From a checkpoint of a small transformer trained on Wikipedia: LayerNorm before each block.
Each number is 128 + 32 x the weight over its row's rms, rounded and kept within 0 to 255. Layers, rows and columns count from 0. Numbers have three digits each. The size before them is the row's rms in percent of the matrix's.

# layer 2 attention value, 768x768, rms 0.0571, rows 44-98, columns 128-255
095:113164084087087103125102140086140166134174133089126126109119089137140126134100111133154180155157156160151157086114141124147157126145093078083134096113141130105094129165098145113054098074128122093113106139151124132139064119150162106105075150187142131128197121182167090191155111166074105138104193149093141054098082190169201096186102104177040185141111141107174137170156182134100123187119
100:171061145169146122065108144170186107136145156094167136115106114109139132116176181082181082144121140127156131158134052115152143104177157111134108129156125119151160110129150162155108157081114151129115145185051104155130096129152110164124104084147131194136097224179123150132135164141080082138108145104181095091112173148129097050166113130132155109114111142120111152098094146093128105201117
094:138136120142139121073112139130122146086130111140133135132122135172137098098135154134144088135104088150077169133113035101115150115143147121112123171128168093203127169161130110175139068144128082135195135138146068194152154116101132149114075101139071134095187141111118132113125149118092110167119084138099078124092183088153163127160158149092148155143115098169171164066121139192094099133137
097:156106109101152094109143208133164075102123087172122159129164042135185137118070120095143135183121192124116135117081169132154146134136086143085147111165122140062161106083141089105180084153145212084120121098144101143083127145135122110163125097091138146168174113170074112126172098105099095081045113130102124136156138086085087144155163149094123134154102157150092138131098095132122110142142
100:126140110141080112185118148135123093181127148159128154161208083156099086129137136185177105174165106084115134125127159130186099112187127115155105064189169139133137100114129106141146121111089101108061119125113133173075163100123103150074178122109099163141127111102161108144122116104176088096090140074151116082123172097088110189045119164125147151098046081143113110107101102110127093084134
100:160159148091098130138154044087181170107132086092098137081121155058129107120112103150130130207141162093108142071135138089156107137162068149199158161160106149168133112150150101090077203145188098125144135107116125050169115117145096146109200161122125167138190147181162120121136157131111174130133123165150141117114135117137103143137148151072123159167175137133108073164154122085081135104061
094:127134131148159115110075121186052065132124103117097122131157165125118084110154104072153115200140052095104219138145110164111134133161102051143095173103176112120210170127165125104118111102144081146121091136089082149064116134113105092137218117142078125147169123120045156125118075119112149123145159105173115161134137083056126115082132105088060140152149112159146092074109147123118168106152
103:142120153121177141141077152140086130126129106190126126134151117162092085066130150109130105073135097098152126127137128156058075102145108086172168118081130168197173129117097158100129145087136159174145092134095134145140215108110100096172132116145151077085133117084117112083139099103125131090138136091153076150129121104148076170102204110110114070125097113082119032187089121147185096106082
097:144116083075147089148166123133154136107042137162172159111072134117165103148119162139108168152102190135122100179059226158094117091118169114082083100122120127100083158036155124101118144141167100136139133138098128142102129171157156169144130185146107100143147110137151111166067101157121183082167155076133113149182102117056060190124210111184151102103102162094074147125139157137138194152158
097:172145125077037111138105108176109077142138147175096081093113125203107184136136078136199132105149100087150096143129160204143118140118124129124126123142118181130100112186079108065115171126135129067119101133175141122152120121145151136136126124117103076091144132170159107095057106112178136142098101131130161126168106163125174090151112113182132077137133116138072138110101104144157167164148
100:120128097149050114112127142073128169159111102144035141173123123162157133108150177143095112196147141151192103159109219126119154149171151136104145105159153122146116126066098203132168166191159097101124130157091180076160093114126113167131106174127133110177137172136150093117120211146107153126144152092116079091140121112103059140122160099144126132110156109136119116122150134145085088052169
098:146145134077123154130154093083175088168140183107174073142119139130144167103155160116147133124112153068093109081120104127123068145186171137150119102060152043116167162132119159099113124106144118101095158136116139157145108116134132126095124164132110104047068108154133156095066087133201070173156186127182161102063078131106137148080161094116099101093113150162120112133128114156138162107100
098:123090106121189126109135214120104094131068163115193110066122116134157146144058168065132148201130155118149195125114052130126034102150165117173135148159051147057117104085112142140116113148171099187075144118069089109145134142124114081189070138101127131147160082066105112090102131117127140147131162151144153133116144130102104107124166081085160109124067151100132159107122152107177111133130
099:096190139154162195090117113151152121111091117117129133145127090156176116203120110088126114131134040111148131107115097083114110105146133148125150130107128161134135128156109098082191115146115136147191161175136130086149185119158086117190127121148112149133102138136151115114102129059168078170102114144110175131110099155151096116130079167156098141149140129097122125121162136063150103117115
098:159159128099151151154133156125104151129149100129089117153172101102116044136125139131133137168185074079138100092098157131111123128123159058133130161184163100110133110161166127145139108076142122090139187082124088134143168153138114072169145129199137128103100065117103120110120161163129105137103152148106153089145136103126116106126133147120150209137122137142131163044156146133142122122153
096:141144088174133129130147046150187088137132151091059159154119092129160172165104110088122106110127161115129150073125152149152133121141092088113179090105132146145143130096089125142121087148104210120150123129138124091123173115105066151140106087156116186114164125113164112127123119092140190081120124182152181103139138129119154156047115115109126178174079141152163120116138105144085138141156
097:137125136115147105144111121140069163127103197166135057102127116154091159117130131141140067156169100090125117119080139173104141122107137150168136114082111094134139125157084188176146141072149117123165078136103074125147130159110136124166155162091154155143138146092081097116089083163168093133113135123113148102144108147166136156092110100100134099148165101143114172172168133082122122119056
103:113132104141150122128115116115157073174137188106194161142102109121132097099115090120146077087121162073160161167141163113153150101129116112129135125110133179109166133096082167155087110174138127147192129130153136129100143141099109147115154097132159136145153067113152101087111085151121151151127095111161202092092085101126136108118126102081164187127127102157090157135121154170150171137104
097:085106124111145187172163085125141160154191145191135155138126126183118124135080139113095110113171160091105132137083117110133138152125148147102105114084118136102115121142130117172155214120110157159125127116131094169082106091110164113124104137132137203112107124127127144078147166111140121082155126124124071136139146164110136097133080188099173178103149110157149085173149120124103119160109
096:138134163118156126152155137121139151129110139129104114116143086140138062111082135148131117142120089142117163092146108114156155113116198164208133187203164169146163088160128142071128122078128069134121075141088089106146123161158130134169188066081153043114120120128137113135204115206178141192162061190096153125132081144127087143147143080111184142183153068154160224178100091177151139122109
095:122125112140173116160135140147129171187092127123132184133176180134136141071095127079113184138200129117073108115101111104117153086145136121159135118155136142172158162144191129133107144120165162139153112154153142098073134091134115110159156132108146117226151142115117116136153138128155123080149128123096088126094161123121077119064113137061086112111047154130173174174169115178065100140129
095:132128171087102131131171135099105151127115121058136083145111160123141123149142135112122169090129112124107161106102068125150169107144130135144125104147129117081108097083097107086113142145135071130100056124100119088142154092196213117191177133123123100095099121121118108118118137145110092166100118150119140157120079137144182175098130118144194115165131157073170104069220137128105115139086
096:143106181160121200099088078163132125136134160086141143154164153107147097176198088121127111172146101151090097134119152138071151158166096145121099172128098112180139135143136146125162123154080131143155163107174088103126111123119188099076086087066120060109143140099112089126194173117082129145145125141080056179085112122117153176135134171135076082120134160171217144159113145121154121081072
098:126138116150117122112144072110174178118097126072118132141111122140089132167098127125150084165138140136071143153137151179130107167171120080141131124197120137123078104185140157083141183148126142100139109123148169119133078143149193116131141154081173076075193159107122100079097191166057141106086162116105125123154125104120140091158168175095127097194116122157153178094137153129095103157184
100:110120169097134127093094156073158122181127158146150141133142158128153115103048189131117165098182154189157113126063165129134073106198111168138162136104120118123083160116120128113117120178185128178142089114071078136109171181163137145053115102151139113104154151110071084132121154149155107096138135099183069116114170122149113050145130150204112101080111133131159130112129110116117131199185
097:167106109112172129141101152082113137169130133140154146188165125097129088128149143111140114163137101119090160092167114083082111172111148168091156150192152128110114128114139138137131135095140140150148178051121135126092147178130164137152040127128107102136138108100149123094166137131086133133062093107106058166113110140087154062117137144102092101149064084138150193150167099138112091204150
094:155131129100151113131140127107118150090164066156104110124145097087141117099098113108096170180167106180076158194107150137183119082081154134141155151195141149160154129024132174116150162084160123143122120100065109155108124141109139158121104076142132166127161167178149142183098149108142108108067137204091048142119140070140060141199120126204075129130142109128179109192150139174170125162147
099:129074133109156143126139183160076118127127172095188131183114168080074100141051183132111099111167124130086172071140145123118071106131164134167131116142115102128130111103072092162103102133141113129122141114092130114126083138127167150155112150115135136086148171081143121134123133140127136146184117138147164150163162066104189064135175109118166099176102221110142150131096132132130096121132
101:119071155113172136094082134083151153086170122108103135140170163121131105132137151136140178163123140182135091189148179094152054155101040137104095183130143156173123123127143142134207148139170208130114093135066125113108140136125103171163046150105122173137141119135133136139164171191129111120101157073160120113151171084140038129133184136119081118081117141118143084134134113153068184173118
099:189155125094080112134061172148066194138163123154158123196083096124068062112123168118084246179110090118079155090074177145090176097144081097050166070111157124172133150175187164148135130138124147110149132138175144111117139181158124117118147076102122132104138142177141139094164102161152082100168121141088103127121188080110131108156055101143164096142164109098136127122117135167117140128102
095:107130098081107147177094107105129080142135154136093126130086110079125147111140109149150133144129090119141164080142146151137148146160119090170152079107103106120163081059128167184097063190145109154124143154193172038094168151120118078110104123044128125142119075113165091146115128129163089107152117129146179117122118114148124101113119111155124086120144115134066092139134129127124132135121
103:162155117092095109165174073139173119115121116157156158090128150188150147089103109079112135158157158131102123110145111147111147119125106079091110141058133142097113133155141127159115165156081123110145156169043090171142032143132093125141111096139133119146095166138154152171156212136134089139193106117150124098118188113082096200150101147096173127111109133124120119115164154148122115150138
102:141129139149105130111136113086129137113162149099083179106065111064116140148103099188166098150112169164074122158076086104138132097137115127104120203117147103105127104115121096117120124125097165125094118112139118140147152124122088112098116120145153110107135161123189188093138139121157174185078152147103187167052115141141158140157186122098139083119095183059121080164145127121152140127161
096:171127156050211194151111136152128098144099132127130149114155120086142084107135057124099143135077063177133131061179115095168127095084121119086088105128117131154163104126175071097131131083142124092104151164105138189120116121117099144172170155130106130109154095166053140110125123144110098143144079106153060119130114074164106136098111116100140124128115120149149105174084157148196115093135
101:144128058154158145123151121086131170165122097255151164134088106068182083101138180137127155062130072101060135120135081148169161101169093149154122073163158066159148090148145175127114169170114108077107124194171156091112136116120089156118133109148151111118112118127165140168106137114130196112173097136101183144116157121118133111141120180137082110085143130175079076158161150085143091109130
098:181087206150159097148149094124133080101150141099097132138162109126171161111088075111126159071108138132118167094088117060078145102176147084141159079095073125146084128098139118098081143160123192103155156153144104089092119133169111103108132157118149133174144143111121156100137134131046118117110131145165166041113103136116079101080071142122240149169167140056069104135127180125113122184197
099:134140142067139150107073169083180168132180180114153043128088147149144197095163131125135098057111181162116091061083132125098066112128158080142170095131123107153120104089170131204154106098109130117085132209150169121134142126109121068136147171127115098105141119167137011150075178190153077122154137061177145137086161119184117187129179112174190133088135135086134090190127088181128170103120
094:082117120139185128134109145108141151137079121138133133114168169141119073130179118095100068116129124085133155159123082155140137147166134077093107113137086099186092165131126197140179145149064159149177146161147180121133137154084031138133110223133129115095095093073088192181136104116090104161135074140099121102100160101114123064131089138072091111122140180127090101138108136113177154129125
100:103125087181181110115161086141116135133118107127178149109137097139137114109125158122090140181100187127083113125174163080129135161158137100141107105069080184149177130136103091148147139132136141182128116128103142174122168110108089117085175164093163078160195107129113059143162103160163111124102160099168125087105174083143099195092079153083159133165203104119116118154192146159124131115125
104:192086135074131127155140152143167195141134149071106115073100142118113110175075138100115104126142164191166087083154158155114082170114133099131079093118134126157106096152127123136158134121137155091125191106098115129194145191189088209165152090122138111154109174191115131130137159081154142089165141104111096129087154078132108147187128138123130137112196169134122067131150135123151123190202
094:123153139109152128145109130160136084145129140082181214145131115115116135120126133187165144127115148099084108157158150112186066109142117123173102111174138168153139133158148150173155135109147172101132090136153156117157184126070108107124147138135176119124154117154099174141153096116153091127163148173094149138124127127164111146104117137151077100164141133082112136079069124110113113141105
092:131136083163142105173110106128115147131112135095151093139123082166132162099128160118101211152167131143145160120100150089201078131096085120130090164052091146139173172150157134099113086103100138143116078176158121156133160160136171137147110127143140155126161104094129128110141120090156100085139085084147103181144091049098092146165184106071107144136113171124121135189078124135112170142127
093:111105127138066164076127123159165105126092184121143157129175121152147127081075152137195115123104151142073131118158071063150119125132190153132120173110114089059150073140090155088150022165100134107118125175156134104203090147160090123114059136116165136174123149100051186093152096163118128117140181089147115091121179107084163080159118105096183092112066137130194110132092107108151124098145
094:164156167101026137121107150154080139155158152162055110077123153166108154130108085115086058122156119101111117111136085105107105100108107138157127073104136136140147132135111158166046132129062079157136106146102085054107128150168161118079130120087158133113094141116165189088135137081138155173158156161133137074132117154073161142127178149136099122082145086163153236132129110134117113103102
096:105165111110110156115144106137183082172076080160105122127131116076140113150096145136196148094156140136116100180119130107169145130150151111157090146173104118149133134129082146110172129091124201177141119145139127110173121148108109199125179141103116084179116101113140165161138132106161163152054097109099129160135129106125121099091103107157136098149056174132111102162139072146096093113142
094:160155171116199164190078102192104115128140099118180106093130137123135143175132158121133138123096107097147122069134163155083160144123124073141137054078073122094153115102144098153055144099038140093121090102104132155162118100122077150139161120172114115144123108146112067128133154176119108174094155055123104111136138142098141162146175101152071132079134108130127103091143145104136168117098
097:148113139145139165171120186160099104156110078172095121124139112162160186104116119069134166113167073129123157146064100130130122175098107076111125154137151126153095107146102181101140199107136157097069067114092129140116111128167144144065144104128141116148165080182066138166143153139074100140082186127172168106167091174118110164148054159109127123139114072106126094110079147141153113178065
100:121147116079102067144169153157124147064144085137128112141115091109106104086098155200132140118139065077124129049129136138132190130101094171147158102137044067148192110079139109071083110149111140100126114128110117148099138165138115171150148099122088159099029125151087152155129173143201135139073097126127111142197064111140132195112137147142129130110116075150131114053128145126172106126128
097:118176118160139182121138106179129093106118114150119128171094147149167086166101140146110109143110187125130200133094105080175140123215173131088129172141097096100145099067131129100138111166141106163157078131124131041160111144042158075120107122106168162127156123124154040114149132062179079084104135119142128126136170141086117099123113090112120151119133180093174149122050076128139168178168
096:099084095142154180158142074095147109112097144109129080082108176130107112138149145161096091121136090154081092133145167133138071097177165089151147130115068133139208082127127141131145136161125069102237101108185157114132116098061102166170156137137116150112123149125117128154152122166047150117168120159108093054128091119094121081097160099134086189149206143140093162140133112143157067139056
104:140157141151081118164074102118096138097089117110092188124113101119103116130133092124093057206231150144111114204167117088117170154203097141131088118081095124138107214098053124166105126118132141119096101124115187062134075101160163152110106177129129124156106134091115098172084119116102102121181137156140142108132106144132140108101153119107088112142187142108123179094119152128137125116111
098:103081174125099133085148206158149118106138110091158124090149120140133041104125112050154135079166118139110090107133174114168087149171086124150113165184103181126087098135108150136137178086148120149175153048102162204126126075130138127108072168120129141105058118089076119114122057078108093130127133150095202115118118126102158037145159178114131102145129135102082080159104068169156170096159
096:092153138175098122080109163218103176141118134151097117085150132091113107166053145113140154054096159165118149121076089068110117126194130114164135151059120129091130085156104148113181095158131112140151108145129159133107152163085124085125203077124086153116120147107124077130111129145191119091100118149131147126160109136142175077140118094166137109155170113175109093129108106142137152137094
091:086136148123097101091097111186149150094058145135128132167087118149078117126138108086165137099142129147140169170147118082103096147122178093098090143107107140162102054118108104192128046155105159155121158108137083169108105167145130076172136154113148136115188164161174141141070101137160114131114135195120161145122167114116100126153123114186107122142121108140185143186128116173111111129114
099:105115106207145126083109123082103156198124149154164120137132148160116143168076099088178145224139095158143136148143131127132091169115119116149158109120165069100127133134082140173110168183230135149113088121111126082121091173101090147144121061102093119168120180150170151094185137096164138113071092095129129181121151094127128166144128199137114108102152105170088097127142135135062130146153
# layer 2 attention output (transposed), 768x768, rms 0.104, rows 44-97, columns 128-255
094:143110119144122120148188152103166134142137091148095150104221139102084091116140152099097147159114122090109152117216108115086148126145113190175081170152135155112115111203164165126165073180163129164132128100111200048168160101141081137153132144109131097129159106109124164129077201049137133080149068145124097156098161108092162138129079165096163095139161105106103118112129152142088094113159
093:080135094076110073154139166164117145104133095136090146126143155118119188087101107148118173155117106150098118143134169116102128095143115124146168110104131143189105136157103208113135163153086190112147051109144122078107115138153136123155126094063147084126122092114084149126061142092106103095130133109152163139128165106139124159209139135175126071135113104095131050225161084138094125125159
086:148119121096199135174124154117108090162133180108102104105175154143078147117143175152110165134169166150156124138140145133149133120138127120134168120153153107118111141064108121097079120100149186119144134092144214056100134116141103135067110182143094116141100101106166058190166136107170181125134145102140162127188113183111132063128110148127115192150169169167101150145135116052131194098128
092:065109111110104119100159148117146240161116205138136115136099198156133111083148106115116161005154135147114128172121127144111100136143141121146109085069094095125157128133155222100124180155136084113137082095153129155184146143119146139148147166149183063137109176083106153132092173161129138177144138130127137096148105164130128121088100118138167122076135102099112181167167110165154181131166
101:077107116162160134057138157104072139119167092139141090138107136081146154181062135101091126153146143162138137164219106052050114158103108131122188199097137190149140171120170154122125116158148109063154108175130088127106127134124077114099093118144120123124173154197157089114186180161111049087152038140119191113149127074137145124143092094122098108108154141142104120139081138141152172107117
096:115119060158173113148124124149106125107187160117188153162128107149155102173138107136139118135164109106112114153115162132097121172168151155107145150132126204170190108109133159120165098114116087115084106174103146169113180125142161145110098103103159117113040123074072098098105162166125123168078168124070190125103087083159127144082114115164108065135113137106107160121124152132167140139129
094:102126065100123173137113106095117158096139088113179131135138152117127247136127084145158112101160147146142095103109132093157143132106175118149190150187123200121083146092097121117138174155137131106142162117116106123102098133183040107133155166129114156109053124145100092110136151171137119143123162083102168133165125143201071138146138166150205107098128088120123120131089110108122160182129
097:125105104092108141075158116086152070113122073137122108166090126109178211152141156143125163214148210105173149110091129130185153147147138141146118099123135152016130128143139086114125140157149130119119140107127107113086051115142135124151138094098144157125093176169045117105143164139145142105116089092103124116106185160181154133121102169139191153130163121123109147134168119111130201191171
095:139149153157104180120134082130149158129152100140140104147158118148118093118097132111172094084160095130112114152128082126143111144170151099150120126072129056125094098128094165097145101129094165166070134184157124096163139139145140189165087098114074087107149134116099166137129164141091075147095182175142142092145121116139130077181122155127166090152144100147097154102102193079191120112076
097:098155078110204111131171149124146151146086129084127144138155129092156107156141160100058163152146148180110174093150121079123148153135154094127130135131158124141161119114139132130172045118156113167166138090127162148041144160079066115114108133106145160144153108177145089150130181109114101051171091096166081082110118153117096155176144148178112156070149162149106118095130096099115088152145
099:104155138114167115103160072159146040173173170171160122080124177115077080199135103067106159093109169106120127108152097154087126103110078157161101104126155115138101121173129153116111082117094143157124140119165112150151190117147129099167155118095166118098055118114067198151110091115128107102140158176138177135111141147120113188142068136132145127183184162102118129137070122133159112151133
101:059115154109174127156111102141146077126172096075074090113185124105084077131039087163131164137073098130141144166108090116139188142084122167086136117157112127132122146123153139125120072089097082202165129122124119117100140154117171151146092142085146141149114163152122134066179125140127157106068114093058156159173155106127097090160146186159138105149089117030183101157148141145123112148175
095:145124150095105128148121124122138110136146122125090099164177112083144124066134121165152149138156143100162107132132100153130106115125097144105102088067154171156118117165110112128158132150151093138128076108137099092103120133134147136173191109096154090141145197135125144109139129159129108081143093092136110153115112117147140152126157119152087207131109098103115134138130111143119161151066
093:182093148154166086082140172149126136118131156152127126140105118089111151103145163145121131125091196120141161075121133131192165110180097133071160143083190117134124128112116180129037124153168114115035110104093149117126113156124123117106077147143112087117170118119133188112166129124156137145112141080136071118093128157124099096107163100136128155072100131139163164156090135105134159125154
099:128070117141151128106084120117135108139118179161124170142109124116128131127185106095091117097112161238147165159199082116178158113135130153111100158129104141135089112088119137116085160160151124161119140094169122103130075112126167161082122091128147175150141134165141112148111199070126157172127097069150085170097110141098138137162199111157054075124118189170138101155127167080126125127065
096:119143083123166085127084186120120097117114135108137117098142149121099103084087114127147104143112107119113111129207124130132124144078171105145099152178134102136092126061172094109108187094138098072051145130141121176135117126097120134134109154121121116163137128069126100133072178154156137116126119083125085147093116126121113093199119065137167128135153096126137115140110107116122089115130
090:160082141113150128050180191114095129115072123089117131156069136145161088124142163090128146155132121145132139125157154124152118201174129135117133115120113132133134123103168082022165116129105112139104159046123145083140073077073155113078154113082121162114154131156169121146184106063146107120107109111117131101108127140197116080148213145123123156132108164066083098086159091150119119148159
101:115158129104099168114101154148150091087135094147110085133162161113142174075142128121096152158147143184161104126101128149155094136200184140116133157111107117154104174180104198098164154157138106125058176112168125127112171146166135163161131162108080139166186164148104167147091150122094146096200138120113089144202133122110132117155130096126079099120170141078109169126116146154085102158150
093:199103120099129095138173127118172164128099131067151145132147076087126130081089093151128154143109092138124125110172169174085118140109145189176092130117117114148152083143088128154119139177145082156121124146138154036111112161175127172136087168123109117198142151121138146092117076126113116147111100149087153167092132128147100091119132079128090135193136176092145161126138121107096107119114
098:096131123102157124113105123119139134164200122167095169138140169131120162099144135125134181126140147149161116161043121126104115123129082100100189152104117135148089166152080136058123138172144168129140125135195165137131085167089183184067070156142150107109120135132147125155093154096087141134091125094171162073165130129154144172123184169157096140085114113118128134109122100068120162133104
086:128099160135180134128129115132154177114145145169137124072119142102106080097175141155152122147072139183111134136227050127142107102090163164087102171129162110175149071114135118159124127101123068093137094134153125147132084134127109154091122179114162143130072128069123113165129093060109101077095157104144113181140158109136130156111158097131147163154114121124193099128067055079178104139085
091:126100136191194157121100108097146132156109121202184167081076074159139096163164095122153093126142155129087112139119127140172080104124131130148103104144161107142113114176184140143117137083140157132116160133155099134103104118095081127132122150067142104152118145128172197099116089103163147105151134163141089167124110144099124105152110117171129177141129104153150139137101196145204118142151
095:151160096127053091145113134092146191049113145152067148136114120151179175167045167149152146128145130069112078109162136124168136111116120120111127126163173126111156123068069111156121092142133119125147121178098147112130169090152156118107160178197139156189121135147109105042050042144153108132110159103174160130151112081183155094123150162110165072079111114160096095142171110095141157123178
089:126171121122096159143106134178128118086182107166102130115126152151169117035138118145155098074095183058092146108136117114115126140090105167089106142150157057117150130065115078177156085121108145165126143139150101108183097126125164117121175155130116137185100078126137108193075095125200122118143149171149163104133094123153133108099154117113113087126148117172130074140137036160067115133107
100:126095099083137091171194159150162058081163156140113146094175156144174138121168156191134108122093142127096096173138143108055190157096094157098090124118141113118170162169124111091160104123122125146118143160115184170135113092137157133170182105137096101141068148165098154061140191142115115150151104131142098119125081107104081155082101081159100106178163178089149119165187160106112167133109
095:092093114149100181150152155114217122101135203134119147073173092111150127173129157135099126122138161142157062183135108154177161148089105010126162168123080084167104137090085119192068106150078109126097155138166096059175183085159098068118148163121070233116101165085122132113097131123135109088172116113193167107133136117118136168145062094179143165120149141088179057129107158133113196102113
091:111117131160118123099062144096208165162125115187130131160086142140144080115184117167135159127091150069125118083189116119089166196096096163149069148077098157140114113189150141041148161113111132052180114136152128122124129120175130128140123172104151084154190117114108124065118123143148069132200103084119198066131087197107183116140105107087175107171160129118084086072114118087090160103149
097:053154104137064105153150065137086096137127052125113109080115088132068136102136093138161160146084118112217110168072116145144120100174096144104112135080118118141072105144173177065059157123144117121187096145134177150091121202101090110119160079121127162148139145155084134116120151125149109146099130099048099130121116106155068154123094153159121193145160115102118093149100122110092197108141
100:142175131184170170150121115151101110136154113198124112088131165085133152105136126155176107134129116091120155072124172141118158158066157142148076110129127125044113146106143151130122185151076060099169141200183116233130133093091187108148168147147095147112114135122142167107106103145133153144203143192120151128134098178129119171129116093164160112154129142121132150096149127106181147117196
096:065126123105154129108201113097107177084077097119113112134164170158175159161144120176122058117074173165151083150154096171112141150144163111167058122127100138091106128158131144176136088166179160130103094073090078117120144064126140131153087120153081170125201129148097137130063156079167154157127146148162118134138132147138143136145113118150107190130152129164108114125163193084146131095161
094:102076156162090171106115146114080109131091107119136073127152153102140064170079147125110089060116070130206131170112168151176145121094131161125134183098110161123146170186194074145137129122139186154092104086127080144126131131072139162140103122183100100121085156156084141109141138130087129178075230122107162149143155134125113138154125068182091205097122120120178170162121175111163117182131
098:109091095127166148085141204134118185128194117139108106150124137171164099178157048164172115134135101161127153160115070154066192059128083150184084147158145108160121161108107164119148063120116179153097051174130166115135154126157164102104116135121186140133104128096124121119126063135121147073072161183110138144124100104175167135079136115105145117180133145134166161051124101150111116107108
100:149142187118112155116085083150109131125131106162160116184124111141149174125162136162145179067089117102139063089119146160154082144131112096165192064176163113155141107150101155104143121131095122188175156160085111159153127140108154100172148112073121146129091114135103133189124108158108069131170131157128082119128168124091088105108050109084168075100123068174100172160135192144142166101114
097:115091115195134142134146119114079162153104108103149114129111163107087157181137173097158157122158126127166111104083116149132086144159155137208159166128124199099105144158048184092074142156093065142109058075161102125096131160167213163068124123116093199122092151092142140126109115093143122140086111163103203170109168118119152095159188147147071157136154094133119070096145167127109119151102
100:132189153120142130181093137139118111097087104020109111094144122158039125120096148127119104154136118122140154147121170080112082096091161085097121147133129193108095097137075105135080110127138134186162093131121095140154109117157113139131121171178088107102168089161048142087127114110137060175141174097157123113136018164123121087162107177133142144143113122109155188127103103104132150113101
093:163149110110116142101131104110104206136104176128113191118135120186125102113113161137176131164106145132086070170144106119190094114117153138096082148093169164161146179119098064161162134110111134128098076146142090202161106085118116176148167128086139067073119126134126165140087128087189127150153103140181111165117103144140166154154154114098068147181107068158192202160196086106153118106145
100:129143156132099083140151198159064125142084124125087142141133133143166122168097164152076174150147132067132203151178177085131190191153109104108118149044142167111122108192157131095103123145099144131108140053164115143064161111114114208148074075169090130133122147104080162107155106080156163106113122166165088087166113137090124114128032184142042108157161157138074190093126139097107078129171
089:192100108104104100116169066141128102108181132117123131118151111132148112124140109113128135182074065136116075135089121129142126099103098114119132116132134100120121110113086158144060113151129118089067143130151103107098180138138129132104105081164116113072156089185091153131128148154184224049177159138165125114154139127124129135100105121093111087154114110082141123109132094163105107118199
100:108100208135081162111091101160146140154112105162126110104076134119171114125114133157167091129070153143094105093141106102121111139107145167091124148082144059111116143071098108163161105103131146098084148123158137141114082171128136204160088191117143143145088163144119186146085172130102122173163139149071109141116080177148211097127181086155111147133076098137099125134159110090055113144181
105:159121141131136127078065084162072183113103165153140095160056139163067102179163089203120131148130068073029138106121150144117148122145130063125142146145103134126053102129118133146122119149075129130114072161105067153105086114103174104110130156116156190119096103079129171189103130183073168160138187147170093176124091121146166123141121068148121111111110138102089084102141126145089143114127
089:125154128138055109132163099126125116128089125094165088143103103161182057146141182109085074151149123136142117123125103104135141132137181171140155109075123118178124153133166138146151086175106108113067071143157107126138029120135097136092158131102108120201175121113097105094143101094079116193107109098169092106142128117147117146146157119138136093182158130189152061141156156110133179137076
091:076104112120111168085145117156102156158167120124186107097146083096111080066143152141124098108136182113148114170110164162112132100150137155112134104154146153122147103127119106114063102130128134121171114104109136092180138128138059120119193158147117122121163142152121128177138166131145151117142107161091119089117103130251189084094154093227093180120074162127159120050151183123123121125150
094:133146100109156128166132135134138119151155132091109184141157140137122135134139124120134163112125154097098149175102150161090106066198048104128126104117118182094146114162153133198157168118169111140144137178112134163135119091109182127123129096099089135119136150127128116144077166142108115182125116219125133160173081132151118143121113102128106094162157164122031112112149099191129176109109
094:114124105108163095143155076067185121132103110053128146095167155070137140089095114113138157094118118107125140175117108167122137154166148113124157119154094133163161078136123118130161100071150162114181157096151159163184135137093137123130133108095101138107187174131128117175161141163128129135061117125195096168113055078134124093098022134149117119162124112108116165145223110246126135144171
093:167154165151178083171125154123116172095165175156121192157062148160114082076103147097103132178124084113107152085147178117149076110114121123160099130096179150138109074080119091148070111148140072128089118144145067102135144123111092090155109100120146137075133119123106105091147133166129131089170160051131150154167069142140137138204134172128166135090156114109092121122061134107129155178121
092:142099120127087129048184124084141143131133130120128124192136121158089138118079088155135125145213143186090190085155143081127124130125129150154148129136163139136124126185134148117147117137146151172177165099163162093163140142126141059140148092168101130133088188114145175114114140066149180086094133144103092104098112101163096074127108155079122113146085127143117165131063102164115093161107
094:110148104130157138089107144064193110146121116117135170124137129093164163111101140194097125154152122145131134081139158143180141105128051133131116088127111089057201113139146101123178144130126127174157186113219098114129133129052122145091112158105157127120145118088179142081113170082161177107169122160124159128088145121145183126149183099156136135107098171112143148131107166156129144154122
100:155101122151159120166041136071161153232121149037091147168128074162177098128154094089108099141120162178142083209120145120067073139156182092105125117147137124148102193153153139110143116112092136150156112120107065132154076144090132075125130113110103118118165135158154140126177084134094112148077121140085111044100194128128104055088121090147130150063118151104138073173089126138093191077148
095:139165142140093116146107113096119152152119139112162119132151087128096155090092127139112099115139119166145186136133133120124150160095137130118118185127108144187159154114123142138115127135168108108129114130130163117072150108157058128082098151159098068128129121081074129136194144109106172166151151111104042164122115120190124144130064113089127114201075124180126128142139133117160169120098
094:172166164142134082110108148156158082103124137167124127206146092116091130103147145087167195160119161136111148144124131091167132102144128150166126116133153136120071127156105165149127139072171113117112114140090087120116140128167122107142104118158149106107155118151154147192169137104143083140129130105131205156193112136166146142091090159120139125132140100111130186159126168112057176158179
099:127053128154089099087167108154128045143133173068150089092111185134162152152106136122144155089079091121109140094171171153139098087136077149170102123154169093139203066143218120127152090080153104122115081121180149122118178142102151085145181136133108168147136114194179131124148137162071174092161109096077131130186155120095145147076132106098149111204095134086198200168148128158098108164047
095:114135066116085211167136094117104223083114147118145171164093138070126192157136218132053174162126096118099144160080094119161134072141168123128147094111145114136169083107144107115110108170109207136114161160101082094185116140158096114136165119148144154145177107142146121137108147194131149158124093082119102119121136146094136186099098081159134139166154170169137096092167153101090158141115
097:125098113173196133160148127050196085125074165098141113146130151185090158086183156109117105148070131056107118121127189187127147147120128117123108154145162146191117165128075096088061121107108123116068144120105123189129131098146089130093110102106170127121112153117094164132131139147115129175096123149124038163128151190103076188094112116106111154098104105183098089160113117105084144112215
089:129175172087180152180180105114143166147119167140132108149178100104170160075105103126147161075138105136118102127132145189118164100096144170111094154152114089105083084075077137122175176123139153105149187152147107117177181198076110159139124154100104095139153111070156097100170172121080121104123129130132075105120182137086178144123113077115146112124082118141051110099135114070050108141167